Part of a small language model's weights: 10 heads of 32, no biases in attention or MLP.
Each number is 200 + 20 x the weight over the matrix's rms, rounded and kept within 0 to 999. Layers, rows and columns count from 0.

# layer 13 MLP down, 320x1280, rms 0.0396, rows 131-185, columns 128-255
168,193,176,193,166,193,196,224,194,197,187,200,222,219,177,188,189,214,175,203,235,215,215,222,215,179,196,231,208,187,196,176,196,187,209,189,179,162,183,204,166,209,217,202,151,230,190,182,180,226,203,170,181,180,182,208,240,218,225,205,189,228,232,241,220,211,217,209,198,240,200,187,180,209,209,208,220,186,227,191,207,197,161,224,196,236,236,169,195,201,203,210,214,200,198,209,203,209,228,170,202,165,198,257,174,194,176,198,195,214,174,213,186,166,228,180,184,222,177,211,197,206,165,182,189,226,176,216
171,203,199,211,193,213,196,199,192,179,217,223,184,198,229,174,185,195,191,221,214,220,161,205,224,182,204,204,206,213,221,202,205,192,170,185,241,180,194,186,182,171,206,194,210,234,194,184,236,170,205,218,227,215,208,186,170,210,223,186,212,211,204,174,196,217,215,233,187,232,222,182,182,175,191,232,185,185,166,226,203,230,214,227,204,145,208,176,171,210,175,177,169,188,224,224,200,178,209,190,213,194,201,213,194,232,206,154,217,219,197,220,193,218,188,194,158,216,190,181,195,192,184,210,211,190,182,181
169,196,251,204,159,198,210,202,176,205,220,204,213,212,191,230,207,166,225,248,169,184,186,202,225,218,249,205,174,198,211,197,215,196,193,176,208,236,202,169,192,214,216,160,225,188,195,215,238,214,229,190,171,184,211,202,194,228,198,187,205,194,194,192,238,221,187,190,175,239,218,204,190,195,221,197,191,199,224,203,213,213,178,187,231,257,237,191,173,216,161,223,183,190,218,205,163,210,216,196,150,208,173,208,230,193,223,251,188,175,196,241,209,212,194,212,182,175,201,207,233,177,197,190,204,198,185,201
179,232,194,216,208,203,231,190,179,224,177,185,204,201,206,198,232,219,177,193,216,184,193,208,222,210,189,218,211,225,184,194,209,186,214,197,218,194,243,191,244,215,210,190,206,188,207,191,203,193,212,190,197,213,197,204,190,199,167,217,244,182,200,194,181,180,176,204,223,195,206,186,193,179,221,215,188,179,204,191,191,161,215,227,194,194,198,189,206,172,183,148,194,219,180,188,212,191,217,254,187,190,152,200,188,209,198,220,194,213,190,190,191,198,175,201,204,225,211,187,211,179,198,189,181,227,205,191
213,207,151,178,198,180,202,214,185,204,177,182,211,201,202,190,216,191,193,223,187,200,205,203,212,192,248,206,215,197,217,201,187,218,171,177,209,191,219,166,188,211,197,171,218,148,216,165,199,223,219,208,169,215,217,205,213,217,217,208,191,165,181,212,165,126,168,209,183,224,215,233,180,190,212,166,186,201,186,211,204,202,212,206,213,210,186,231,239,188,227,199,224,190,202,187,220,205,227,190,197,213,207,183,215,223,203,230,178,187,196,249,195,178,219,202,189,203,190,206,215,182,192,172,215,176,231,221
196,175,186,214,195,204,201,201,186,187,212,200,270,199,194,237,195,213,201,198,187,191,191,177,188,197,183,215,202,211,203,193,197,194,160,194,209,186,197,192,199,183,200,209,194,220,190,201,215,177,187,210,198,167,201,210,206,231,185,201,197,185,194,186,176,196,191,209,192,213,199,243,211,225,201,209,223,191,206,195,203,230,201,187,206,198,212,228,186,176,231,180,196,220,204,189,204,181,243,198,240,194,193,157,187,191,185,184,177,206,198,174,173,188,220,196,202,184,173,214,204,214,220,199,213,194,249,198
200,219,173,207,266,194,203,208,185,249,214,202,165,214,176,195,256,177,205,178,185,181,203,207,184,191,177,185,208,199,172,229,206,205,215,196,221,232,217,191,186,218,214,205,233,212,218,222,180,218,214,202,238,160,200,190,174,205,188,201,230,208,184,185,179,187,205,183,166,228,194,206,191,207,182,234,219,218,219,215,204,201,199,193,207,164,230,179,179,199,221,174,185,261,172,204,218,196,208,261,226,194,217,218,189,210,176,216,170,204,186,201,213,214,197,193,186,192,211,215,157,182,192,206,153,196,135,194
196,206,181,178,191,172,173,214,227,182,181,204,234,215,203,203,205,201,178,193,184,192,229,182,158,178,209,192,217,186,205,219,189,197,198,154,227,202,183,213,194,203,184,268,166,164,202,209,177,178,190,232,202,192,234,271,191,246,200,229,187,193,198,234,191,211,239,217,191,185,181,201,229,183,214,192,208,197,197,188,217,210,158,148,215,242,187,174,162,204,213,186,208,190,202,223,188,211,214,192,198,192,173,164,225,182,218,203,196,173,221,229,227,177,200,166,205,171,215,174,184,186,210,206,180,217,190,214
201,209,171,226,184,204,192,221,231,205,198,203,170,213,227,200,197,195,195,216,187,186,219,215,202,162,200,211,201,189,166,211,245,233,216,192,218,194,221,234,200,161,219,198,235,218,173,193,259,199,225,183,214,211,212,226,224,222,230,210,219,170,162,157,202,191,232,178,211,224,217,200,197,181,193,215,184,202,226,193,175,190,207,241,180,231,175,217,208,200,174,218,173,192,194,166,236,193,184,215,203,192,216,218,213,206,206,205,188,171,231,188,196,187,224,224,214,210,172,221,188,208,202,175,184,199,212,187
193,178,213,196,197,229,178,213,226,181,177,202,217,202,190,207,199,181,218,183,198,166,196,196,221,180,189,164,200,188,201,253,199,204,209,188,216,177,205,192,235,207,192,207,232,181,191,195,173,163,196,201,240,204,178,197,222,183,187,207,189,164,196,195,211,196,195,237,168,224,224,186,204,228,217,183,177,191,174,195,236,201,164,188,242,209,212,197,167,220,187,167,208,189,182,160,221,242,148,223,202,191,175,227,174,188,178,203,210,213,165,191,147,225,166,213,199,178,225,187,200,222,177,193,225,210,182,183
197,191,201,190,201,219,197,203,207,200,216,216,196,230,190,158,212,179,189,197,195,243,229,215,232,211,196,187,198,201,213,191,198,183,193,245,211,217,216,181,180,196,218,214,236,222,230,222,219,196,209,184,206,204,192,150,206,164,175,208,222,211,230,207,211,228,159,189,194,208,231,180,236,224,200,213,168,188,215,221,230,225,184,203,171,220,239,175,171,212,209,245,187,191,227,196,190,203,199,189,242,206,224,229,179,240,201,198,209,167,208,185,222,216,221,237,221,198,199,214,197,169,206,206,198,172,187,212
198,208,223,179,198,198,195,209,211,181,197,197,209,216,203,200,152,190,168,193,221,185,218,181,222,200,240,179,207,224,236,190,171,191,206,207,181,201,240,199,211,212,229,214,189,195,207,193,222,201,184,229,180,216,194,227,188,214,200,176,218,191,211,208,179,177,215,213,200,178,199,199,178,172,192,188,175,169,200,191,191,233,217,212,223,167,188,192,222,179,169,191,189,185,245,226,189,191,224,198,222,191,170,186,230,173,214,196,177,256,192,218,184,177,213,184,205,174,215,187,236,208,198,209,211,202,211,198
220,189,219,234,199,203,212,199,216,221,199,152,211,177,170,196,202,232,197,175,169,180,189,186,206,189,208,185,221,244,155,217,184,222,205,193,178,214,210,178,214,178,197,219,216,225,204,217,214,224,193,204,191,214,208,203,184,214,200,203,177,218,211,180,160,207,202,186,211,235,184,201,188,208,246,213,164,188,196,217,244,202,204,230,190,209,212,208,210,209,198,206,196,205,184,219,206,230,184,228,199,195,213,197,238,207,207,238,205,215,192,176,183,156,192,226,203,167,191,181,172,159,201,187,220,217,195,179
207,207,187,202,199,170,206,184,181,188,202,198,192,198,233,194,199,195,214,146,210,201,197,212,198,190,203,219,199,219,231,223,191,193,198,217,204,195,193,189,186,177,179,191,215,214,195,196,220,217,181,231,214,221,220,199,215,176,198,231,203,180,217,209,233,177,213,205,197,227,193,236,224,206,156,160,151,169,206,227,203,211,193,227,208,212,216,215,201,183,204,179,186,202,212,186,181,208,217,208,174,204,193,225,210,213,211,226,179,246,215,175,200,182,181,206,190,202,230,215,185,219,230,190,187,197,204,192
190,215,227,189,192,189,170,198,168,218,163,220,199,206,234,223,219,202,214,194,190,215,177,215,197,210,204,175,199,191,211,206,220,208,207,208,225,208,191,186,183,230,193,168,178,200,175,196,178,186,204,200,221,243,200,184,205,220,174,209,238,250,219,189,235,188,161,203,214,205,187,185,204,175,201,161,179,193,187,206,237,173,181,231,216,213,191,217,206,179,201,216,197,185,174,192,208,215,196,174,221,185,223,203,212,189,197,208,189,196,174,208,170,203,222,192,184,208,221,196,192,202,225,246,210,202,211,209
209,217,213,205,217,210,198,197,196,224,209,190,166,186,210,197,213,182,164,189,200,217,207,207,211,181,196,187,209,186,196,212,203,198,235,189,214,200,163,176,196,208,164,211,204,173,217,214,164,212,191,177,191,192,220,194,215,181,216,204,210,216,177,190,242,181,184,227,182,189,191,203,183,184,224,201,213,210,213,193,200,196,197,183,188,181,190,204,230,211,214,197,182,172,207,209,213,161,239,171,194,212,177,222,223,185,214,212,193,213,192,199,210,184,190,226,198,230,204,194,246,190,214,200,176,184,219,189
204,228,201,184,222,187,209,191,207,222,185,195,173,190,208,215,158,182,224,182,177,173,222,183,209,200,179,198,198,187,194,171,210,197,222,212,191,214,174,164,210,207,186,196,187,211,207,222,160,172,166,218,224,200,158,217,249,169,211,188,212,200,203,220,155,204,191,217,180,191,203,221,179,186,193,181,186,219,195,164,211,208,233,198,222,189,226,209,184,212,173,194,184,242,199,227,192,238,214,186,189,201,225,185,190,226,203,216,227,183,158,222,217,200,229,194,167,202,208,193,189,227,205,187,165,201,224,201
194,182,183,213,206,216,199,205,164,274,225,239,220,215,197,215,213,196,236,160,195,205,194,212,193,194,231,215,215,231,216,166,180,188,195,210,181,216,217,186,233,186,214,183,177,213,166,177,206,216,198,214,189,177,210,184,205,199,200,197,199,189,225,166,193,158,194,176,192,185,190,192,213,192,192,161,213,203,213,168,227,220,204,155,184,203,191,213,216,184,211,204,202,217,189,239,205,179,208,195,206,218,203,214,245,229,205,185,169,197,202,191,175,203,172,198,201,199,206,174,221,167,210,187,188,234,240,188
205,202,183,217,231,194,218,211,198,208,197,237,173,231,189,202,185,168,213,195,190,230,229,167,197,186,206,233,206,194,186,217,205,201,201,214,189,205,185,195,207,178,183,205,220,231,234,216,160,219,187,219,183,221,253,223,182,187,222,198,167,211,190,184,195,197,190,200,206,195,192,198,183,184,194,205,189,177,209,194,230,182,178,176,194,183,225,213,188,211,197,184,210,211,226,200,212,197,227,207,197,256,196,189,206,211,176,210,184,235,210,189,185,175,203,224,190,220,218,201,173,137,190,198,175,191,181,224
186,230,161,152,233,174,193,196,188,176,174,189,214,171,216,198,228,188,204,193,196,159,197,178,188,206,216,199,166,196,201,200,168,206,173,159,182,208,225,187,219,205,227,194,211,198,213,177,191,212,185,191,236,210,203,187,213,232,199,197,210,195,174,175,182,221,235,199,198,215,208,196,200,162,218,204,208,194,176,204,204,218,167,197,203,160,167,186,213,198,193,211,178,184,222,198,207,203,201,214,202,190,236,160,212,188,180,228,215,207,198,214,217,169,204,184,190,171,231,200,205,191,211,186,198,193,174,200
180,177,188,202,207,179,217,207,228,187,226,186,198,178,182,213,170,211,223,202,203,202,188,185,230,243,172,211,174,191,203,205,172,176,175,239,201,217,246,200,191,191,209,211,188,160,204,172,221,209,186,199,225,192,214,196,185,184,231,204,231,218,228,191,200,203,212,186,226,186,194,212,185,211,229,171,192,210,188,192,213,193,182,197,187,227,215,230,211,207,206,190,222,202,171,204,208,182,222,203,199,195,215,203,189,224,191,209,212,185,215,226,187,180,162,181,180,177,195,216,194,222,177,194,184,192,233,201
192,183,178,214,184,210,188,205,173,226,199,203,192,174,192,238,227,206,173,205,192,194,223,189,204,237,196,231,217,180,197,205,232,219,222,199,227,181,228,193,197,213,197,184,165,153,204,228,174,166,189,194,214,199,215,194,178,200,180,188,176,184,223,196,207,212,164,216,225,223,202,218,169,207,202,161,187,214,212,170,226,185,197,197,229,205,226,194,156,223,229,234,188,221,226,245,208,171,189,206,206,183,192,186,197,187,233,209,187,208,235,203,226,190,210,209,213,176,181,197,168,220,177,182,190,218,207,193
200,195,183,220,166,222,193,185,190,213,234,204,200,192,198,214,192,229,209,211,180,228,182,205,231,175,176,234,183,204,208,193,222,224,216,213,184,184,212,205,196,182,181,211,190,234,224,188,200,238,160,208,181,233,214,169,185,214,231,232,219,178,202,166,207,181,231,217,227,196,224,176,203,172,192,226,173,213,197,194,227,171,177,205,188,229,177,227,185,177,209,209,184,193,202,225,207,190,188,204,195,203,202,230,211,182,212,199,207,211,193,225,210,238,206,220,216,249,208,186,205,214,228,183,221,177,207,207
190,221,203,182,191,209,215,209,189,182,183,216,142,211,185,174,187,172,195,187,213,217,194,209,208,238,218,220,222,220,171,220,216,181,228,150,207,213,166,243,162,183,250,192,191,191,186,230,196,207,226,200,205,171,210,207,201,210,191,190,227,202,204,173,199,234,203,212,178,180,199,198,213,181,216,206,210,202,219,218,203,199,168,186,215,206,196,209,181,196,172,217,227,176,228,173,198,185,202,213,224,222,206,209,191,208,204,188,199,178,217,217,201,215,191,224,209,197,182,228,191,199,204,206,218,201,202,218
235,198,222,203,199,169,226,203,205,212,198,195,173,202,199,175,184,187,180,232,193,177,224,162,187,174,226,199,192,209,219,183,176,177,187,191,184,200,220,189,233,192,179,222,185,225,188,155,190,208,208,212,187,173,189,200,190,200,194,209,213,210,184,218,215,225,187,176,209,198,187,191,171,210,207,194,214,218,172,199,196,197,228,184,201,177,185,231,169,187,193,189,194,226,198,242,218,200,190,221,178,189,220,186,191,210,206,211,176,235,191,190,213,218,199,207,171,213,212,216,212,205,162,168,202,199,197,202
202,193,233,170,219,213,198,213,186,222,189,229,200,149,194,187,190,205,205,204,180,180,235,174,148,203,212,199,208,208,243,218,237,187,202,192,220,169,194,195,196,206,229,245,186,225,166,174,188,196,220,182,193,205,197,225,212,191,209,161,215,219,201,225,227,208,219,231,200,162,207,219,179,188,172,201,198,205,196,223,176,148,189,212,199,197,160,203,239,176,211,224,232,209,191,183,212,188,227,183,237,219,223,208,177,227,197,211,217,215,223,177,225,219,183,201,248,215,210,147,185,217,214,221,177,215,205,214
198,183,208,200,188,204,188,203,227,204,182,198,188,200,210,210,215,193,203,198,210,187,199,172,219,219,204,190,197,205,224,194,221,224,205,184,198,180,217,210,208,210,233,178,206,181,176,162,171,215,207,175,183,212,218,231,222,167,188,165,210,213,217,262,157,198,201,192,207,194,206,205,161,217,174,253,191,188,201,202,198,205,193,224,174,184,207,184,198,178,199,200,233,209,191,168,161,216,193,217,195,181,190,210,192,199,208,208,211,189,196,213,182,207,201,215,197,197,204,218,194,194,205,171,200,235,205,181
214,202,213,202,181,199,186,234,171,220,194,220,149,163,220,180,184,189,213,192,220,171,195,215,174,197,213,200,183,210,191,165,205,184,205,219,166,197,172,206,174,183,188,185,210,215,210,200,191,226,210,207,171,211,192,193,171,209,186,205,185,157,191,195,227,173,191,221,214,215,190,214,235,189,191,209,187,211,182,232,180,190,200,169,181,222,210,204,181,190,187,200,190,201,218,209,242,217,200,187,191,185,189,220,171,218,236,186,190,219,202,193,196,234,211,159,195,213,233,205,217,186,183,205,192,170,201,176
232,175,202,218,202,218,159,192,197,216,236,202,200,203,193,173,225,210,166,204,198,182,199,174,196,239,218,218,200,232,179,216,216,224,205,215,181,190,194,205,198,225,198,191,183,207,187,197,235,199,207,208,206,192,193,216,223,203,203,194,155,180,191,201,177,206,203,197,182,184,214,181,165,203,225,202,206,186,176,232,193,188,187,194,209,224,228,181,223,207,214,201,198,171,217,224,167,230,188,224,174,195,200,198,188,179,190,191,199,203,185,192,198,225,158,224,168,215,201,208,204,186,204,209,186,196,186,194
180,218,206,222,193,209,203,221,157,183,197,225,216,187,182,200,208,197,185,181,228,218,217,205,228,232,186,180,180,198,199,199,210,182,212,214,213,203,191,193,194,212,154,201,203,210,188,175,212,217,229,176,204,190,194,188,226,225,210,197,202,204,208,203,202,208,224,239,247,208,197,199,200,178,197,182,187,207,211,190,196,199,197,247,222,246,203,203,212,214,192,177,229,225,226,193,214,169,204,194,199,223,180,196,191,214,189,206,214,208,172,229,181,163,184,187,205,168,205,146,195,213,129,183,171,183,175,213
199,172,194,192,188,196,229,170,186,193,172,176,151,194,133,203,178,210,203,192,202,231,202,237,177,231,196,189,190,200,196,213,190,198,253,215,189,170,175,174,218,161,221,238,177,184,169,220,255,213,203,172,203,210,180,177,231,167,233,181,219,193,189,159,211,188,172,204,221,200,184,176,216,211,209,168,179,193,167,161,184,217,231,214,159,196,156,206,201,201,174,219,173,195,192,192,202,213,150,206,200,178,204,203,222,208,226,184,179,184,217,188,220,195,165,166,210,208,180,223,209,214,190,221,187,187,232,194
184,185,196,204,187,222,171,202,176,215,189,178,226,237,203,207,188,210,204,177,207,226,224,196,184,246,186,194,191,237,178,214,236,190,205,249,218,197,198,202,164,204,209,182,170,182,183,184,186,199,177,188,190,183,189,192,201,166,208,198,196,212,190,181,189,178,226,201,177,205,184,185,225,156,227,190,207,223,141,176,242,179,191,201,171,198,166,200,183,210,219,197,192,249,191,208,183,222,236,206,191,205,193,213,195,202,187,215,228,205,226,202,202,195,229,209,207,193,211,225,166,186,193,209,206,206,205,226
229,208,176,170,170,221,196,183,193,173,226,184,203,189,190,143,230,209,192,212,225,206,176,190,192,234,180,176,172,209,198,221,204,183,195,203,218,216,165,197,205,153,211,186,205,178,192,194,213,156,195,224,215,231,205,180,185,191,199,186,212,189,220,182,246,227,229,226,177,198,214,222,190,186,187,169,206,205,175,163,204,183,191,192,194,221,213,202,182,208,211,174,213,181,223,194,218,170,189,214,220,186,186,204,178,193,173,193,158,198,231,198,217,203,225,205,154,206,209,187,172,168,241,202,191,193,202,203
206,145,191,196,208,186,194,219,180,203,189,198,183,205,208,199,199,179,208,219,222,194,188,200,192,220,212,187,203,197,210,209,188,198,190,181,226,229,207,198,188,189,222,172,186,214,181,202,175,185,232,161,235,200,204,184,184,199,220,202,187,219,226,207,195,242,170,181,204,218,164,205,193,213,189,204,203,190,205,172,174,235,186,206,192,221,228,241,216,199,200,196,235,247,212,250,208,188,178,207,190,216,188,177,194,179,202,196,166,228,193,181,203,204,194,182,196,217,205,163,198,173,222,179,190,194,235,172
210,226,219,226,242,198,170,165,190,186,184,202,175,206,226,223,203,194,206,199,236,198,204,213,202,214,185,236,202,187,212,209,202,186,195,166,211,260,199,183,162,193,166,197,213,207,199,212,168,184,222,192,194,196,211,221,206,181,183,216,145,228,185,209,232,221,217,188,187,216,242,214,183,231,218,173,231,206,201,160,207,200,172,219,212,242,217,220,224,237,212,199,190,172,205,207,191,216,216,194,199,201,203,226,190,194,182,170,205,187,187,201,216,190,216,194,188,207,205,223,216,220,215,245,202,210,199,206
180,201,206,192,199,192,220,215,181,222,220,213,184,216,188,205,230,183,155,217,199,189,186,203,171,237,169,213,184,193,178,181,196,221,190,190,177,223,211,196,204,183,210,195,190,214,212,195,163,217,196,176,199,211,210,239,199,207,178,226,192,178,199,187,201,207,209,179,213,193,218,212,142,166,218,185,196,193,197,212,191,216,176,219,185,183,211,206,198,223,214,216,202,197,176,204,166,174,203,233,212,172,181,205,190,207,184,225,219,200,247,232,242,165,217,202,233,219,216,180,210,197,197,180,204,185,199,157
211,202,190,191,180,205,209,204,233,226,221,194,190,179,215,177,209,200,180,223,201,190,196,180,219,210,207,210,199,247,190,182,175,201,208,181,180,180,213,202,215,200,216,209,206,196,211,199,195,212,204,190,203,227,229,209,178,155,260,214,182,190,203,181,237,164,172,219,236,192,201,201,192,169,210,224,211,202,182,168,205,217,195,165,169,192,193,215,167,212,184,196,194,229,222,183,226,202,206,202,219,183,209,215,186,191,212,184,232,169,212,181,188,159,163,207,216,176,183,184,256,178,189,232,196,178,195,193
224,180,195,223,204,171,192,242,206,227,178,209,198,194,198,199,230,202,239,200,214,209,184,182,206,215,237,173,193,193,230,188,176,217,213,205,213,220,196,212,219,221,192,215,180,190,192,187,179,181,184,210,191,248,207,201,223,198,197,225,193,202,207,182,167,204,197,170,191,197,204,208,173,197,203,189,200,197,217,209,203,159,191,221,240,195,211,192,183,195,197,193,195,211,163,224,191,195,206,173,186,211,192,196,162,240,203,211,197,203,205,153,159,219,166,192,217,169,200,202,216,233,200,199,216,235,177,219
220,197,203,210,212,187,195,186,191,177,182,182,161,167,208,229,201,176,161,225,211,202,217,195,184,195,223,194,200,198,221,178,175,196,154,187,211,189,215,176,173,196,211,195,220,208,185,206,184,196,223,222,202,188,179,214,222,214,183,195,174,186,183,227,234,208,222,185,217,193,169,159,184,208,222,187,219,162,201,171,217,185,191,218,179,232,210,161,214,200,195,197,212,180,206,230,196,203,207,185,168,225,189,190,200,193,190,245,198,223,180,191,200,183,197,190,166,178,184,229,208,178,212,178,185,198,236,193
188,196,208,147,204,211,188,191,195,192,212,183,218,189,180,202,184,188,193,206,192,186,252,181,218,232,194,198,180,197,184,195,196,191,199,214,177,219,206,206,222,212,151,200,212,204,235,181,206,200,216,197,182,206,200,217,195,163,172,160,202,194,217,210,189,183,194,216,162,199,236,182,204,208,199,180,215,177,199,238,241,203,179,213,199,222,242,196,219,216,185,180,198,180,166,203,196,218,204,215,201,217,214,205,192,177,192,163,208,212,199,200,187,193,205,222,220,190,186,216,213,194,177,185,194,219,188,180
202,204,254,173,249,178,240,195,195,176,185,187,194,180,189,222,192,224,209,185,211,179,204,209,195,193,177,207,208,181,220,188,191,170,195,169,217,194,250,182,194,206,205,196,186,211,208,200,218,191,180,200,188,194,196,170,203,207,186,214,236,207,195,193,226,205,201,202,189,186,216,211,180,182,185,196,199,226,189,244,230,213,184,211,242,186,212,212,214,218,195,188,237,179,222,216,205,162,186,155,172,217,186,173,206,194,239,211,195,177,227,194,221,210,185,169,225,210,206,159,205,200,186,157,224,206,155,206
153,174,206,203,164,164,214,188,181,206,202,216,207,193,224,249,175,217,198,186,233,211,170,190,182,191,174,225,209,176,197,223,201,178,194,198,214,194,182,191,188,181,233,180,205,214,200,226,161,230,195,208,186,195,207,172,196,235,222,203,201,209,200,189,180,192,182,205,165,199,159,228,163,196,197,226,216,214,208,200,194,241,202,209,199,209,219,213,204,214,196,198,209,153,173,224,208,190,219,216,212,220,167,175,220,205,206,226,212,204,235,202,218,166,196,211,199,205,205,164,156,193,229,221,191,166,197,182
232,216,210,181,185,186,191,158,143,195,214,143,176,191,202,208,187,187,217,170,218,204,229,213,219,184,211,177,195,174,182,201,182,203,221,192,184,183,235,207,206,211,201,193,196,218,200,212,179,201,205,243,202,165,198,226,242,190,193,189,229,201,185,197,153,192,206,195,242,214,205,190,205,165,187,180,220,168,220,214,189,223,200,189,170,213,176,217,190,216,190,176,150,217,226,203,202,198,171,188,221,195,173,219,197,188,219,200,183,189,226,222,207,214,206,222,201,181,187,154,211,200,212,179,192,208,204,201
194,187,174,219,219,206,216,215,207,195,191,203,198,183,210,199,214,230,193,205,187,195,203,147,191,198,220,178,215,192,179,178,172,212,223,213,237,194,174,189,215,163,210,200,204,203,231,207,166,204,167,212,244,248,174,194,189,162,233,192,192,209,203,218,193,217,185,205,225,217,192,196,186,174,230,203,179,188,154,198,208,187,189,216,204,184,224,210,185,234,211,197,206,244,226,213,162,204,223,202,215,182,200,187,195,135,202,192,177,176,192,175,190,214,213,194,190,188,180,162,217,185,191,208,208,207,224,188
207,205,176,187,172,211,176,207,201,205,191,197,199,189,220,184,228,190,220,208,204,203,233,170,195,223,212,236,181,210,201,170,181,232,175,197,177,174,194,160,204,181,194,190,176,186,202,219,220,146,190,192,178,210,201,198,191,205,196,195,176,191,187,166,198,204,174,204,193,180,179,199,206,184,209,195,191,207,214,233,207,167,219,185,176,256,209,235,253,178,191,205,188,204,200,191,191,186,208,193,211,189,187,245,206,169,214,190,183,165,174,212,257,204,168,237,183,185,224,229,207,179,225,221,206,223,199,185
202,199,217,199,217,197,192,201,178,211,177,202,188,237,200,189,196,198,203,246,222,196,182,176,214,223,240,175,210,196,179,168,186,196,209,196,157,184,195,198,180,202,236,194,144,206,215,187,178,231,191,197,192,204,213,198,208,210,190,224,200,211,217,207,212,191,180,206,237,186,194,189,240,199,193,192,184,242,217,185,205,178,184,218,215,213,225,185,209,186,241,205,204,191,212,188,164,229,200,217,203,237,183,196,182,211,212,228,202,207,192,201,183,188,184,204,182,215,205,178,186,234,203,195,171,188,200,229
192,161,202,179,200,235,202,176,212,195,168,179,217,212,233,189,208,188,203,199,191,190,223,198,236,196,209,210,180,212,204,217,199,222,215,193,171,195,206,227,202,202,204,194,193,183,214,194,219,181,226,202,189,162,219,236,228,158,249,193,179,149,224,186,219,198,168,184,194,226,212,208,189,207,180,209,205,185,230,194,212,174,215,191,208,170,195,187,187,214,180,170,184,229,201,149,182,218,181,169,207,225,183,205,198,154,178,201,192,223,198,179,200,195,207,204,190,194,201,184,190,218,202,191,161,224,203,212
169,149,187,204,179,207,206,200,211,196,221,219,187,201,171,151,179,226,225,199,174,182,204,197,153,192,230,212,190,184,230,176,193,206,213,198,198,219,201,189,185,189,185,202,182,216,202,192,168,226,202,200,195,191,177,216,196,172,200,183,184,167,229,229,223,211,195,191,164,195,197,228,216,213,189,166,226,194,218,234,202,206,193,235,190,181,200,233,214,169,189,195,220,199,230,187,212,232,221,197,201,157,217,196,156,172,186,192,238,194,198,215,212,206,184,180,223,186,230,214,165,200,203,185,183,188,159,202
202,176,258,208,203,184,245,218,186,172,179,201,200,213,216,161,189,209,191,226,203,197,227,190,166,183,174,169,172,221,205,234,188,210,198,149,212,215,214,173,198,208,182,208,221,206,185,188,218,150,207,227,203,205,207,210,200,227,225,177,218,207,156,195,217,202,203,219,174,205,193,214,195,213,214,207,185,173,207,217,203,232,218,207,199,188,182,144,189,157,207,188,196,213,198,191,218,192,176,216,222,209,186,158,227,198,229,234,170,218,224,212,220,184,221,196,205,205,181,198,199,194,215,192,193,193,189,192
193,177,261,186,235,195,201,215,215,206,190,193,176,217,207,180,165,180,233,184,222,194,173,208,201,198,168,200,220,201,208,220,205,236,242,232,236,207,237,185,199,182,178,189,225,222,196,170,178,200,218,182,212,201,213,217,212,195,174,192,228,224,192,194,214,174,214,200,174,210,190,180,193,205,212,186,172,207,188,182,203,175,214,183,171,156,224,222,209,184,186,189,194,214,254,174,210,188,166,183,224,203,215,212,219,197,191,235,187,178,187,192,175,208,189,198,184,192,225,187,190,206,201,181,230,233,153,197
214,202,215,205,197,209,216,233,202,229,158,240,245,217,192,183,167,218,170,192,211,183,222,194,209,194,173,194,193,214,223,204,196,168,228,211,202,198,207,179,219,160,182,176,203,201,198,198,196,197,206,230,187,204,168,199,180,239,188,224,212,206,206,227,178,220,205,191,265,190,199,223,170,163,156,212,235,224,183,202,201,229,183,168,187,233,208,215,144,217,222,198,220,197,231,243,194,222,199,181,215,213,214,222,224,199,177,193,196,207,196,189,220,208,187,186,194,215,212,211,170,197,221,177,176,192,231,179
226,207,163,207,183,177,170,160,220,180,189,179,233,198,211,180,195,195,168,233,182,199,181,203,166,231,197,189,197,204,256,193,197,196,187,207,192,225,214,206,221,194,193,230,172,191,193,218,212,231,249,208,201,197,189,214,219,199,198,206,226,165,208,211,220,170,193,193,186,198,207,193,195,174,192,221,227,211,236,182,186,185,183,239,218,222,212,174,183,208,165,219,220,222,190,199,199,208,205,197,210,176,195,199,216,182,187,240,162,208,205,188,223,235,203,180,169,170,224,197,140,237,174,190,199,157,201,209
208,193,205,203,191,216,243,219,209,204,196,226,176,214,163,180,204,200,227,215,191,190,222,194,214,205,192,190,159,214,163,196,198,236,197,200,207,192,203,213,173,223,216,197,232,216,189,218,191,180,184,208,218,188,215,211,204,212,228,169,204,238,178,176,216,199,213,200,205,199,169,206,191,206,182,181,208,187,200,200,203,206,167,209,183,188,239,168,225,174,161,181,203,223,196,191,237,228,241,217,203,183,207,225,196,189,192,189,195,213,226,185,148,189,191,199,159,203,200,182,196,177,200,204,178,216,222,192
202,237,173,228,159,179,215,192,172,183,180,213,197,227,207,220,225,216,180,177,212,214,221,219,199,187,178,210,190,182,188,171,227,205,209,199,196,174,209,217,233,212,170,201,210,228,176,182,157,209,174,207,223,207,207,188,201,228,195,182,222,172,195,227,205,200,201,247,252,202,200,180,211,207,230,215,162,177,189,204,198,202,210,217,180,224,175,186,227,210,183,234,225,204,215,188,216,182,187,194,202,183,248,165,219,207,180,199,201,202,213,192,192,196,217,189,179,220,173,232,194,225,211,196,200,203,167,202
216,185,166,220,204,168,206,218,204,193,210,180,197,188,235,227,190,195,155,151,208,208,183,172,226,214,185,188,230,204,209,186,169,173,202,166,214,188,210,206,194,209,161,205,205,209,218,201,189,183,178,198,207,202,198,185,189,207,231,237,188,166,179,201,195,205,201,192,223,233,249,217,172,169,187,182,164,177,196,208,193,179,263,213,148,209,228,201,197,193,201,195,199,174,162,206,199,214,220,180,175,149,214,190,224,256,185,245,192,213,186,187,186,192,198,198,186,175,223,152,204,214,217,158,169,201,201,212